Each number is 50 + 10 x the weight over its row's rms, rounded and kept within 0 to 99. Layers, rows and columns count from 0. The size before them is the row's rms in percent of the matrix's.

# layer 4 MLP down (transposed), 1024x384, rms 0.0832, rows 262-333, columns 96-127
091:49 54 36 65 50 67 46 44 58 44 50 49 54 43 52 36 44 37 40 58 43 55 41 47 70 72 53 33 71 36 61 44
105:36 71 48 70 54 76 57 35 53 48 49 45 62 47 60 44 34 52 54 40 39 51 58 60 56 48 56 52 41 31 51 59
102:55 31 47 57 78 52 47 60 50 54 39 69 51 47 56 42 76 61 58 40 50 46 35 46 27 45 58 54 65 42 48 43
100:71 44 55 46 54 53 55 42 57 39 50 51 45 51 59 39 29 60 41 42 34 46 61 63 33 40 21 65 41 54 53 48
100:55 40 56 62 62 41 68 34 29 51 64 43 36 36 44 49 55 52 59 48 47 36 45 54 57 31 62 50 38 60 36 48
101:51 47 46 46 60 57 57 25 47 52 35 51 44 62 57 42 73 45 52 48 49 46 57 39 31 52 49 37 83 38 38 61
093:37 58 51 41 60 47 57 60 50 60 70 49 43 48 62 44 66 51 65 67 35 64 56 41 34 62 37 51 54 51 41 62
101:46 36 48 41 40 48 58 38 40 42 60 39 59 64 65 73 53 59 74 53 45 53 50 56 57 43 54 64 44 43 55 58
097:54 41 59 52 46 47 48 47 52 38 54 37 55 49 38 48 44 41 59 49 43 22 47 74 43 49 70 38 38 38 34 46
099:52 64 59 54 58 49 62 48 43 33 44 33 62 46 47 53 58 47 47 55 43 40 60 61 58 55 59 41 59 30 46 61
100:49 44 59 48 54 35 51 53 69 63 44 43 44 19 48 50 46 60 49 38 64 46 52 48 50 37 29 49 48 54 50 60
099:54 41 38 64 50 47 45 58 27 52 30 44 44 46 53 47 39 74 52 36 48 62 57 41 42 69 45 58 54 46 51 63
100:44 53 48 31 50 44 60 56 54 40 51 51 38 43 49 41 43 34 50 61 45 32 67 48 38 24 48 53 49 46 43 59
097:61 60 54 58 55 45 60 62 65 50 46 49 40 36 40 72 34 39 36 59 39 62 62 59 44 54 51 52 56 44 52 40
101:48 51 30 41 53 41 59 57 56 62 53 55 51 57 47 58 44 56 38 48 49 42 58 58 54 29 70 49 54 47 61 43
096:63 46 62 51 39 60 57 53 55 56 42 25 64 52 55 59 56 50 41 65 56 55 47 33 56 32 68 43 54 48 46 53
097:39 37 61 48 38 48 46 37 55 41 53 54 54 46 63 60 65 53 51 48 53 50 42 19 13 49 44 56 62 55 40 53
104:65 52 52 37 69 39 59 49 55 44 48 26 34 47 52 32 52 51 49 43 47 63 59 45 40 65 38 46 48 45 65 57
095:41 65 45 69 62 46 50 55 50 54 54 53 48 41 30 44 48 44 58 50 45 72 54 41 56 62 50 42 56 43 54 47
100:62 42 53 43 37 59 33 34 58 43 35 55 51 58 53 50 44 57 56 52 53 60 31 52 51 33 43 53 47 43 47 39
099:43 43 50 67 44 47 40 49 54 51 65 71 59 44 60 38 48 41 62 32 56 45 41 38 65 50 56 39 40 52 50 55
105:53 50 70 47 48 34 47 49 40 51 58 33 37 47 65 48 50 31 43 37 47 46 51 66 65 44 35 59 45 57 60 58
100:33 47 45 58 47 57 73 44 53 46 51 51 57 50 43 60 60 53 48 70 40 36 38 53 37 65 46 50 38 41 60 59
103:28 42 71 38 40 30 40 56 60 38 35 50 49 49 72 58 70 52 29 48 50 68 48 54 57 46 53 51 29 37 33 43
102:56 70 43 56 46 45 63 52 40 58 57 54 45 42 48 57 48 49 50 52 35 51 59 71 60 43 54 44 53 37 44 48
099:63 41 56 44 35 72 50 44 59 55 55 47 57 58 53 48 51 44 44 45 61 56 41 49 53 53 48 44 67 50 54 54
105:48 60 46 29 52 33 61 52 56 49 55 57 51 67 29 60 70 48 44 48 28 66 42 51 47 56 46 43 68 48 45 51
102:30 51 30 77 50 38 55 54 50 38 51 47 57 53 51 38 47 41 55 48 54 47 49 46 61 43 41 42 46 43 50 48
104:53 62 51 57 38 50 49 33 51 43 47 41 32 39 65 53 61 36 43 53 50 66 67 42 60 46 40 51 48 45 60 45
100:51 45 31 49 50 52 45 66 55 45 70 44 53 43 54 56 69 59 51 38 45 42 50 58 48 40 66 52 33 51 60 50
109:76 57 51 55 46 64 47 53 67 28 60 52 55 51 38 41 43 40 55 55 59 59 33 33 40 59 39 42 65 71 56 61
099:52 67 42 51 59 56 47 55 48 49 30 35 52 72 46 43 74 45 60 63 36 63 48 57 51 46 36 60 50 36 64 53
103:50 53 57 41 39 56 52 63 63 47 57 51 56 54 48 52 70 46 48 40 38 42 44 57 40 46 73 55 53 42 55 36
098:42 50 45 69 41 42 49 57 34 52 34 27 56 37 41 57 59 60 58 52 53 59 41 60 50 41 45 60 42 65 47 37
101:54 52 46 63 54 56 58 74 58 31 69 34 44 61 65 38 63 47 55 47 54 60 40 57 55 54 53 44 53 46 46 53
107:22 60 44 31 49 49 53 53 53 26 49 40 45 44 59 51 57 44 50 62 50 43 48 46 58 44 54 59 36 53 58 48
102:46 36 46 68 47 37 31 55 52 56 64 44 46 45 43 40 59 41 49 39 46 57 58 45 59 56 54 54 46 55 47 55
092:46 50 58 57 57 54 48 43 41 40 50 41 45 66 67 47 76 47 48 57 52 46 43 53 28 44 30 63 58 48 49 75
103:47 61 46 44 43 44 51 63 38 61 67 38 50 56 40 43 63 56 55 54 62 72 42 63 66 43 43 59 59 36 45 50
099:41 53 51 41 48 53 49 65 42 51 39 38 30 48 67 60 56 47 55 60 40 56 47 30 59 51 45 40 41 57 57 63
096:50 62 49 45 63 58 41 48 46 34 57 43 46 48 48 37 45 34 29 41 48 48 40 51 59 49 34 55 54 55 36 66
100:51 59 63 42 52 48 36 49 39 44 40 37 40 44 42 48 50 48 45 66 59 52 45 37 51 33 50 42 51 59 58 68
097:40 48 47 35 50 36 47 62 51 59 31 46 53 38 51 51 43 40 37 60 81 41 47 65 35 51 53 57 40 42 48 51
097:56 52 56 47 58 63 48 59 61 53 58 43 55 57 32 70 74 54 61 37 49 51 52 49 44 65 61 60 45 27 51 54
100:42 36 70 59 45 51 54 63 65 44 62 46 55 48 67 61 49 45 49 61 39 47 48 62 40 44 62 59 68 47 52 32
103:45 36 63 53 51 49 65 48 60 35 40 69 48 55 59 43 51 45 43 51 44 44 52 69 40 42 59 43 39 46 50 56
104:64 68 43 28 53 35 45 52 53 44 26 49 44 28 61 54 35 41 58 52 48 60 47 71 50 44 49 51 31 49 57 46
101:65 58 55 53 71 66 30 54 47 55 50 23 55 57 19 55 53 34 54 38 54 69 44 67 46 47 49 40 66 62 54 48
102:48 42 51 75 40 77 39 56 61 62 65 45 34 45 54 35 43 63 61 50 54 49 53 66 29 62 44 48 54 63 50 62
099:45 51 61 46 47 39 42 59 49 51 62 43 61 47 59 52 39 33 46 39 45 62 60 36 38 51 60 45 42 48 48 40
104:44 53 43 47 50 57 41 53 46 44 56 60 69 56 49 53 68 59 48 46 53 65 47 42 60 63 54 53 61 57 54 72
105:51 56 47 62 50 48 44 43 48 58 51 49 35 69 56 33 55 69 52 50 55 63 67 57 54 69 35 47 52 58 35 57
098:45 56 60 56 41 50 50 53 70 32 54 35 36 56 65 56 49 48 48 49 57 51 48 58 40 44 41 61 47 48 63 45
096:54 52 46 46 58 51 57 47 39 41 73 32 41 50 53 48 55 44 40 40 65 45 46 54 49 28 57 73 61 36 42 60
101:66 70 42 81 50 62 53 40 27 78 43 37 44 57 53 70 62 45 61 40 57 57 56 57 42 53 44 63 53 37 62 59
106:62 50 58 59 42 64 54 54 59 48 61 45 45 39 57 51 49 66 59 44 43 35 58 51 56 47 45 69 33 52 76 55
100:49 44 52 50 73 45 47 45 57 50 55 39 34 38 64 55 53 50 41 55 29 51 38 50 38 60 43 61 40 66 57 65
102:61 52 40 61 56 38 51 49 56 60 50 47 46 59 39 55 38 58 48 37 52 34 59 47 77 69 57 47 48 65 48 57
103:59 41 48 80 44 56 67 69 46 41 46 56 54 42 55 70 39 48 33 53 31 40 40 45 41 48 55 45 63 47 57 47
102:38 57 54 50 40 55 66 42 62 29 53 53 31 48 46 64 68 45 38 58 30 36 57 39 64 53 63 43 64 37 32 34
104:45 57 65 40 59 46 63 47 46 42 35 54 51 58 47 50 38 42 46 42 30 50 38 48 35 46 58 58 44 53 59 63
106:60 53 50 50 45 45 54 60 45 50 50 51 54 39 44 46 56 66 50 53 41 68 47 62 36 51 46 69 34 44 50 64
101:59 60 56 39 37 76 48 41 45 54 25 55 45 49 42 45 43 48 44 40 39 45 47 36 57 65 50 50 42 40 50 49
104:49 62 46 68 48 53 59 50 34 40 61 42 50 44 52 47 51 34 51 44 35 79 41 52 45 70 50 42 64 48 45 59
092:49 49 41 58 51 41 45 52 43 53 76 62 47 49 63 57 42 39 65 56 47 56 56 53 46 56 54 36 55 53 66 24
100:36 52 46 68 54 53 51 34 61 34 58 56 51 59 58 59 34 55 40 57 26 55 45 58 34 53 30 36 48 39 45 43
093:56 56 53 51 53 54 26 36 28 59 44 66 65 56 49 36 53 60 60 46 37 50 44 48 45 50 61 40 44 54 53 38
099:48 67 32 65 35 45 48 41 62 58 48 54 48 49 48 57 68 66 47 34 73 46 51 34 60 53 52 51 34 65 57 37
090:46 51 54 33 32 60 73 57 55 33 49 59 37 33 56 63 44 54 58 54 60 55 66 65 55 56 54 69 40 45 37 53
093:47 49 50 48 32 51 46 54 38 54 50 53 64 39 64 54 54 44 59 32 58 48 49 39 31 61 70 43 43 38 48 53
101:41 25 52 65 68 56 49 45 71 49 79 72 69 49 47 56 42 58 30 63 62 35 47 55 42 55 56 51 37 62 50 49
106:64 62 55 52 34 39 46 48 60 43 56 50 46 27 63 32 45 37 74 47 56 45 45 40 49 31 58 61 41 57 53 49
# layer 4 MLP gate, 1024x384, rms 0.111, rows 263-333, columns 96-127
104:57 64 48 52 33 44 49 44 55 56 42 43 34 26 41 56 60 47 57 52 68 50 60 58 54 55 63 48 40 57 64 51
097:47 46 46 56 59 59 48 52 38 40 64 38 49 58 49 63 56 46 59 49 54 50 29 50 42 42 41 44 53 49 49 48
103:56 41 57 51 44 48 51 50 47 48 47 51 58 49 43 55 53 41 42 55 49 45 70 73 52 53 51 48 32 55 58 54
093:63 54 60 33 67 46 58 24 45 44 53 41 57 46 37 49 40 35 53 40 52 48 38 50 43 65 68 51 83 39 38 65
102:43 41 51 63 52 61 51 68 51 44 50 46 54 60 57 37 55 45 36 57 47 57 44 33 41 38 57 39 43 56 47 63
098:47 65 59 60 48 55 45 48 56 46 40 29 35 46 42 22 38 45 35 41 57 63 60 73 43 41 65 64 43 50 51 58
100:45 51 63 62 60 40 81 54 51 60 54 51 56 57 40 42 46 50 41 40 51 57 50 43 30 37 34 60 58 51 48 68
094:43 38 61 59 43 52 37 47 53 32 40 50 59 52 59 51 49 57 55 73 51 44 57 53 51 47 47 57 35 48 54 42
111:43 42 51 39 80 54 60 70 64 33 40 46 43 61 58 47 37 38 50 42 60 46 48 35 65 58 67 51 49 42 57 63
098:24 38 46 42 47 49 59 54 52 51 49 44 54 52 46 60 51 61 52 38 64 61 53 51 46 64 59 62 59 68 59 50
100:54 45 44 61 43 40 47 59 43 63 56 36 50 58 51 48 59 39 50 53 48 40 52 46 54 66 49 70 47 48 40 58
107:34 24 38 77 51 36 55 57 46 64 60 65 42 46 55 64 50 58 44 65 49 30 46 49 62 45 29 50 50 50 47 38
094:52 46 39 37 56 38 43 47 44 59 36 33 84 56 61 52 32 72 57 45 28 47 52 41 45 58 34 40 46 33 45 44
103:59 63 60 43 42 72 56 50 41 64 59 47 47 44 48 66 53 49 62 44 51 54 51 42 45 40 40 52 52 49 41 56
101:46 42 38 37 54 56 51 43 71 51 51 41 65 55 57 52 47 58 38 51 53 44 60 48 42 45 63 48 48 50 40 39
099:67 51 38 54 49 53 59 56 41 36 48 58 28 55 40 47 61 48 41 30 52 44 59 67 51 45 49 46 48 50 57 48
100:22 42 56 40 45 72 55 44 44 57 35 44 64 55 60 49 72 49 41 53 67 40 50 58 61 40 58 57 52 67 50 48
100:36 45 49 58 59 35 57 56 61 67 36 57 54 63 37 64 52 52 65 55 51 48 48 44 44 68 68 50 59 38 58 40
094:51 34 66 62 37 58 36 38 42 42 58 36 29 59 36 53 41 30 62 44 62 50 55 42 45 50 43 62 45 37 55 38
102:51 57 57 66 60 46 43 55 62 51 56 61 55 52 64 38 62 39 64 37 45 55 42 54 53 59 55 49 56 46 46 59
102:35 61 63 45 38 38 53 46 55 54 55 58 47 33 59 55 44 34 54 50 47 42 28 45 37 44 48 60 56 36 28 59
098:49 56 48 42 49 35 66 34 53 47 57 61 40 51 59 44 57 52 45 39 52 37 69 48 65 57 58 46 49 57 49 45
095:34 69 35 38 53 52 47 37 55 38 43 66 55 66 67 48 47 56 38 50 43 64 49 60 67 50 49 66 41 51 36 54
100:52 46 46 64 45 34 43 58 60 37 41 61 34 47 49 30 49 38 49 46 37 53 54 67 36 46 28 42 50 70 70 35
100:60 57 41 34 54 43 43 23 45 59 45 41 49 66 46 25 51 53 52 43 43 41 50 65 50 51 57 65 49 43 62 41
104:39 54 50 57 49 49 64 37 71 55 70 52 52 46 34 51 42 63 40 54 50 59 54 37 53 84 58 51 59 56 59 47
100:47 31 56 42 58 38 53 47 59 44 62 36 58 45 48 38 49 39 51 47 45 40 60 77 51 51 53 59 58 60 61 53
113:61 56 43 70 54 72 39 43 40 52 33 36 57 57 46 47 51 44 52 50 40 38 76 51 45 51 34 59 33 62 53 52
106:42 55 57 66 43 45 48 55 27 42 44 43 39 54 53 53 58 45 64 42 32 49 55 47 50 51 66 53 41 63 52 54
107:44 67 50 58 55 42 59 41 57 49 50 67 37 62 33 56 56 47 44 47 60 36 56 43 71 52 48 50 57 55 38 36
108:54 57 51 59 54 60 63 53 42 61 78 51 36 48 57 42 59 38 40 42 59 52 54 59 41 42 52 50 56 53 63 56
099:70 46 46 51 49 60 46 26 55 59 35 48 54 43 52 41 57 58 35 42 49 49 52 32 43 51 42 60 37 56 56 35
097:43 50 54 62 43 51 46 47 50 39 23 37 36 48 48 42 50 54 50 44 63 58 70 50 51 53 50 47 29 69 59 64
101:48 54 44 38 64 49 36 69 58 47 72 54 26 56 46 42 60 44 65 70 53 52 34 37 45 37 45 26 44 40 49 33
098:43 57 22 26 42 51 60 39 45 52 52 61 54 53 53 46 45 50 61 55 69 54 32 50 53 63 58 47 52 38 43 41
111:50 31 47 50 48 43 52 50 39 47 50 52 48 42 63 58 40 69 55 58 48 32 38 55 52 60 33 28 38 51 55 43
089:70 56 34 44 54 38 51 60 67 56 68 75 63 50 60 33 61 45 58 52 37 47 70 55 71 60 47 57 62 39 50 49
097:49 30 34 48 48 54 36 58 53 57 55 48 55 46 70 46 72 69 34 49 35 40 68 59 61 28 38 58 62 40 60 45
095:65 45 33 54 41 54 29 59 66 49 52 39 49 46 46 48 71 46 68 47 71 61 55 49 34 46 44 53 68 41 54 59
101:74 50 51 59 61 29 44 37 54 55 48 38 52 36 60 49 57 56 62 62 44 52 66 43 60 44 40 58 44 50 65 45
089:55 44 35 38 47 39 72 39 63 45 50 56 59 48 54 64 53 33 44 36 65 59 59 42 43 52 53 52 59 42 64 27
096:43 57 61 51 69 70 28 46 60 33 51 68 53 67 45 51 74 67 49 30 59 31 58 47 50 42 51 63 45 51 37 42
094:51 57 62 51 52 60 54 37 42 47 46 54 40 46 28 35 56 51 43 33 41 49 47 57 52 56 55 58 61 65 60 41
106:34 62 44 73 53 34 54 39 71 63 49 48 53 41 41 54 42 56 68 47 68 62 67 41 64 55 61 51 37 60 42 53
105:40 53 59 52 41 63 62 57 53 72 63 48 34 69 60 54 62 75 57 53 60 44 40 67 54 69 43 49 41 59 68 44
097:51 58 52 63 31 59 68 47 49 40 66 48 56 43 51 31 33 62 58 53 56 47 44 60 50 52 54 65 47 34 58 51
094:60 48 33 57 42 54 45 64 53 74 49 40 63 55 49 50 47 59 46 56 53 56 66 41 53 60 48 44 55 35 38 44
099:39 44 48 52 64 50 71 29 50 59 48 41 62 45 46 58 44 55 65 47 65 29 45 45 61 38 50 60 33 38 50 41
112:52 41 42 41 47 59 56 68 56 57 51 53 51 33 50 53 61 61 45 37 47 54 28 36 43 61 48 40 47 77 53 40
095:44 57 54 65 42 53 39 47 68 56 58 44 48 39 53 33 49 29 50 60 53 52 70 52 40 45 31 45 62 46 43 51
100:57 51 43 57 46 47 60 49 50 64 56 43 40 65 53 43 28 51 39 53 57 61 44 60 36 44 43 45 60 42 49 35
096:65 39 49 54 59 56 61 39 49 49 38 45 45 51 52 50 65 42 38 31 52 49 59 29 54 45 63 46 52 44 36 49
095:62 56 49 53 71 40 47 55 54 59 39 46 34 55 42 62 62 47 52 52 53 38 64 61 54 50 49 49 32 41 51 71
101:51 56 52 63 70 47 51 46 41 33 43 62 65 43 53 51 65 56 53 60 62 60 66 36 57 53 43 29 52 49 49 50
099:44 49 47 44 44 65 45 59 64 39 73 39 53 49 48 62 57 45 28 49 51 66 67 61 58 54 49 63 61 41 34 52
102:30 60 55 46 45 63 54 67 44 63 66 40 64 58 46 46 56 59 48 57 29 69 36 38 40 54 45 57 50 50 50 53
108:48 34 38 40 58 59 43 55 65 35 49 56 44 69 42 59 47 63 61 36 33 51 28 41 50 59 34 49 55 44 68 49
095:45 53 43 43 43 44 41 63 58 50 60 38 39 34 58 52 41 36 44 49 78 45 52 60 64 36 25 63 56 59 44 50
100:50 39 54 53 54 44 41 58 61 44 57 29 70 44 39 63 57 39 50 41 46 44 53 59 56 30 43 55 33 68 56 44
101:42 65 61 53 47 56 37 51 42 63 43 54 50 41 58 59 56 38 56 50 44 32 59 26 59 37 48 27 60 70 42 46
094:41 49 43 55 60 43 58 56 41 58 48 59 68 50 64 60 55 45 41 54 47 39 62 43 42 52 51 50 44 52 55 47
108:51 56 38 89 51 37 54 34 55 60 42 52 55 55 44 58 40 58 76 62 32 50 49 50 49 46 37 48 55 55 59 50
114:59 49 60 36 51 60 47 59 74 49 45 58 58 59 68 50 60 52 44 40 57 35 62 60 59 47 52 45 40 57 56 43
091:49 69 47 60 32 45 37 49 41 52 46 46 57 50 43 51 48 45 51 52 38 47 51 33 54 69 53 42 39 48 48 41
107:38 54 68 62 54 65 50 42 54 57 80 44 46 65 55 52 54 51 54 48 54 36 54 58 62 56 43 40 38 68 56 37
095:53 50 51 34 49 27 34 45 42 39 38 46 47 40 50 49 41 43 52 42 41 64 46 61 70 27 52 38 50 52 62 74
106:41 39 64 53 39 52 48 44 51 49 56 66 55 33 61 49 69 53 61 64 52 35 56 45 45 47 40 49 72 63 53 52
089:59 35 64 55 36 49 62 57 48 43 66 61 60 49 39 62 57 34 44 64 53 40 48 42 52 47 52 40 63 29 58 40
092:57 53 60 46 22 21 34 56 56 43 29 66 68 43 54 58 32 35 48 18 49 60 55 62 41 49 45 43 46 53 41 64
099:42 52 75 52 47 53 47 54 41 50 29 45 52 45 61 44 50 37 57 64 40 55 61 53 50 51 37 55 50 50 41 58
099:37 44 42 47 44 61 42 50 47 41 60 44 48 23 38 55 43 51 66 64 56 41 73 47 39 53 55 39 67 24 58 55
# layer 4 MLP up, 1024x384, rms 0.112, rows 263-333, columns 96-127
105:41 63 34 66 34 50 65 41 37 42 58 40 61 59 49 54 47 53 27 41 55 56 51 52 50 22 49 70 53 24 48 57
098:43 51 57 45 63 50 48 47 57 55 45 35 69 50 42 53 60 47 54 37 52 37 57 51 67 60 61 49 39 59 54 35
103:47 54 59 53 49 43 48 37 42 48 63 36 50 47 56 48 56 54 68 68 34 47 48 52 44 49 74 52 42 64 33 57
101:54 61 51 62 50 45 38 65 48 61 45 60 37 53 66 46 35 53 45 37 50 53 42 47 68 43 46 49 52 61 45 58
099:33 50 54 44 37 44 43 55 51 59 39 57 40 53 48 48 59 48 50 59 58 54 45 66 32 63 43 33 49 47 50 59
089:69 39 49 51 49 45 52 44 40 39 76 55 49 33 46 36 64 59 63 48 46 62 55 34 59 42 57 46 38 58 50 39
099:53 50 64 51 34 42 55 48 59 57 47 39 70 52 51 43 50 53 50 53 57 67 63 56 52 41 50 48 55 42 48 73
100:61 46 54 55 47 36 60 48 32 56 55 57 50 63 43 68 60 48 58 58 46 62 33 48 57 52 44 44 53 55 35 47
106:51 47 51 54 37 58 58 68 35 35 47 47 46 57 44 41 48 71 76 53 48 43 52 60 57 47 63 55 62 33 44 65
098:51 76 49 51 64 47 48 46 49 63 50 55 60 43 43 47 58 48 53 57 67 42 64 51 32 53 60 54 47 57 33 52
095:53 55 51 57 47 43 45 30 58 45 32 45 52 43 59 64 47 54 40 55 61 70 53 42 35 52 45 38 45 47 50 48
105:58 60 54 36 44 57 60 50 54 46 58 55 48 53 35 39 76 63 56 56 58 56 54 67 43 33 53 58 46 57 60 56
100:53 54 50 58 72 41 48 38 48 54 63 49 32 58 39 35 56 46 37 33 53 41 55 59 65 54 44 59 50 52 61 44
107:61 54 58 51 33 66 52 41 36 64 45 41 52 59 47 61 54 44 45 61 41 63 54 55 41 38 47 54 37 42 53 68
099:52 56 56 44 46 44 47 50 66 61 38 44 55 58 50 58 53 46 45 62 40 50 50 41 47 52 51 54 53 53 48 50
105:47 42 62 43 54 53 34 49 61 62 66 39 55 67 40 54 52 51 44 58 37 32 37 37 38 61 49 43 41 34 51 47
098:40 51 58 53 51 32 67 50 52 61 48 38 57 47 44 41 44 60 29 36 50 48 28 56 59 53 45 42 51 41 59 61
103:41 59 43 47 63 50 57 58 41 46 80 48 58 57 53 56 48 31 50 64 50 41 51 50 36 49 39 45 45 40 53 62
094:53 40 49 44 58 48 61 43 42 57 51 76 55 52 48 53 60 48 41 37 51 41 38 43 61 57 56 49 60 40 49 47
092:60 37 44 45 41 50 36 30 35 54 67 63 46 43 49 46 60 74 57 48 49 52 39 47 42 48 44 56 49 45 34 43
103:62 45 38 52 52 57 42 38 69 40 34 46 43 57 60 43 37 56 49 50 43 48 58 57 64 68 34 49 53 41 67 47
102:44 63 60 62 35 46 58 70 46 40 61 59 46 37 50 63 66 52 62 52 66 61 47 38 54 50 56 45 48 46 55 57
098:45 56 47 44 41 58 63 58 65 44 47 45 41 43 44 60 46 41 43 48 49 48 57 50 55 61 42 56 45 33 42 49
104:48 55 24 56 56 49 51 62 27 50 41 50 57 34 40 47 54 52 50 60 40 61 51 43 58 40 46 62 62 30 45 49
100:58 38 34 30 38 47 62 44 50 67 50 39 54 63 63 49 70 62 39 46 40 61 56 51 38 41 40 37 49 37 56 68
103:36 51 55 31 52 57 59 44 37 44 71 45 48 35 40 61 74 49 69 65 65 38 53 44 42 42 47 56 66 48 53 45
106:42 49 34 47 59 51 42 53 55 40 32 68 32 47 53 37 40 63 34 60 56 28 38 57 52 58 50 19 48 51 50 47
117:52 37 49 35 48 46 50 60 53 43 64 38 42 60 58 31 47 31 49 48 45 51 52 42 50 53 49 22 54 53 43 48
106:50 42 50 58 41 67 52 48 76 47 59 51 46 47 56 51 53 44 46 49 29 62 44 49 49 53 58 36 49 25 55 53
104:53 57 48 55 33 38 52 34 69 43 55 38 53 49 46 47 69 26 40 34 54 38 59 53 50 45 64 46 54 43 26 33
104:42 56 46 53 75 45 53 45 44 51 45 52 45 48 30 47 38 57 49 56 23 50 52 39 67 59 57 45 43 54 52 59
100:44 53 40 47 45 45 50 26 58 59 47 39 63 60 35 41 60 51 42 36 49 40 39 48 76 48 58 55 44 59 53 53
100:45 45 55 47 51 54 55 63 37 37 59 48 57 42 53 53 47 47 31 54 60 54 58 63 68 46 46 46 58 45 48 58
105:65 51 50 23 68 57 36 66 47 90 46 50 39 60 50 43 46 49 64 51 45 50 30 50 57 49 50 41 58 32 42 58
100:40 61 63 44 41 57 45 54 61 43 54 54 63 51 60 42 56 54 62 54 52 54 60 48 57 36 39 31 46 44 49 42
111:47 47 34 56 37 53 58 57 57 55 66 28 43 46 53 36 60 44 66 35 65 53 58 48 56 31 72 70 62 60 45 45
093:56 44 34 57 43 57 45 45 59 51 52 58 59 48 56 48 65 41 60 59 53 40 54 33 59 42 59 53 55 53 30 39
098:43 58 39 48 46 41 55 51 45 53 63 44 38 54 52 37 48 40 46 43 39 42 55 54 68 30 49 62 67 46 40 27
102:51 47 56 52 30 52 32 47 47 42 43 32 41 55 52 55 72 64 46 43 51 55 64 42 54 42 45 28 46 43 50 47
101:54 42 54 63 47 40 52 36 47 52 56 66 59 51 54 46 45 33 33 56 58 45 45 72 64 46 51 43 40 36 47 37
097:58 55 45 50 61 50 47 60 44 50 48 48 38 50 56 31 51 48 36 33 51 46 50 49 60 42 49 48 49 23 51 48
099:56 61 47 43 48 46 55 59 47 56 50 43 46 45 39 43 54 50 44 42 42 42 49 45 31 50 52 55 44 48 44 56
096:44 37 52 62 54 46 28 43 48 32 48 41 37 50 63 45 56 44 37 46 62 28 34 56 39 51 58 67 48 63 49 58
101:50 63 57 51 58 56 57 38 58 58 36 40 38 52 50 57 38 48 47 65 55 51 52 67 49 39 53 53 31 51 34 36
102:53 50 48 46 55 51 56 60 27 78 54 57 48 50 63 51 54 42 47 56 50 55 63 40 70 67 42 45 49 60 61 43
098:61 66 35 46 44 34 38 52 57 49 54 53 36 54 41 54 33 44 44 43 41 34 39 67 51 54 38 41 43 54 44 41
100:45 45 64 36 48 41 50 71 47 43 47 49 52 32 56 32 53 34 50 42 42 55 57 49 33 30 45 45 58 54 76 68
099:40 53 50 56 59 61 41 50 52 47 68 37 54 60 53 53 56 60 41 40 56 59 54 39 32 59 30 51 46 54 69 60
106:42 41 61 37 41 47 50 74 69 52 35 39 59 56 46 64 46 27 52 35 42 49 46 50 49 59 41 39 51 57 52 30
097:43 46 52 34 51 57 62 62 46 36 46 62 50 61 45 70 34 72 37 42 59 61 30 50 47 73 50 48 48 49 59 66
100:49 35 61 48 45 58 37 51 27 60 52 52 59 53 55 46 48 59 54 46 50 37 45 56 56 63 36 47 47 59 51 50
104:56 44 63 49 56 55 39 58 39 57 50 40 53 61 45 42 61 33 63 54 57 56 56 43 52 53 55 54 58 47 44 56
099:50 57 43 60 52 43 52 45 53 54 55 63 53 53 60 48 35 45 49 69 46 52 53 61 41 44 40 62 53 45 46 57
100:42 59 37 46 44 46 52 50 53 44 46 65 43 24 40 49 61 33 55 42 48 76 67 56 51 47 41 45 53 42 66 52
102:46 44 47 64 47 43 62 48 54 76 54 58 65 59 52 42 51 58 60 20 64 37 53 55 51 38 48 54 46 58 65 53
097:30 49 47 54 45 36 62 37 63 59 62 48 48 28 44 48 43 37 53 45 42 53 35 44 56 35 60 50 48 70 50 48
102:45 44 48 34 56 52 52 45 59 56 64 44 60 39 55 38 54 45 55 32 37 47 69 49 50 49 52 52 51 76 58 33
098:39 49 33 59 47 65 52 53 33 59 46 51 47 53 53 52 48 52 60 63 54 59 30 48 42 38 52 53 77 46 75 73
103:58 56 37 66 42 51 46 84 58 49 56 64 62 44 49 41 53 50 37 59 57 37 52 51 29 47 42 55 65 34 39 64
103:33 51 48 48 46 58 63 39 29 55 43 47 50 54 47 59 63 48 42 67 55 42 57 53 56 50 66 66 41 49 40 57
100:64 54 46 70 62 65 68 59 45 47 30 52 60 53 65 49 56 52 42 43 35 45 43 58 68 31 44 55 40 43 47 54
107:37 35 45 55 49 50 62 55 64 42 46 61 42 56 62 57 42 41 34 53 47 73 50 80 58 54 42 40 66 50 36 39
098:46 39 46 33 50 41 39 45 55 64 50 52 39 63 52 52 49 61 50 35 44 26 55 62 60 29 55 61 46 48 38 53
091:49 42 52 52 48 61 49 67 60 35 56 50 36 45 65 57 33 56 39 55 46 37 60 52 63 49 42 46 58 31 47 60
112:46 41 60 67 63 47 58 26 47 58 81 56 54 66 35 52 43 45 38 59 45 45 49 46 58 58 41 41 60 52 40 35
096:37 44 50 55 49 78 61 38 58 37 48 38 59 64 36 46 57 60 53 57 60 51 39 31 56 52 54 65 60 53 47 80
097:66 55 33 44 61 49 77 50 50 47 57 68 52 64 39 41 73 53 36 54 45 24 46 61 59 48 60 41 43 64 33 50
094:44 57 44 58 52 39 52 60 62 49 54 36 65 41 55 55 58 39 47 54 60 56 34 43 41 54 46 44 62 44 61 53
094:46 54 68 64 52 62 44 63 40 46 49 38 58 52 59 45 52 61 60 42 51 49 41 60 45 36 57 54 50 69 79 62
098:40 58 60 62 53 45 51 61 36 52 43 54 53 43 66 48 65 55 50 56 48 35 69 65 51 47 54 57 58 42 65 40
101:59 37 44 40 37 55 44 50 46 74 59 37 55 59 42 62 56 44 49 45 56 43 45 34 45 42 48 48 44 55 47 39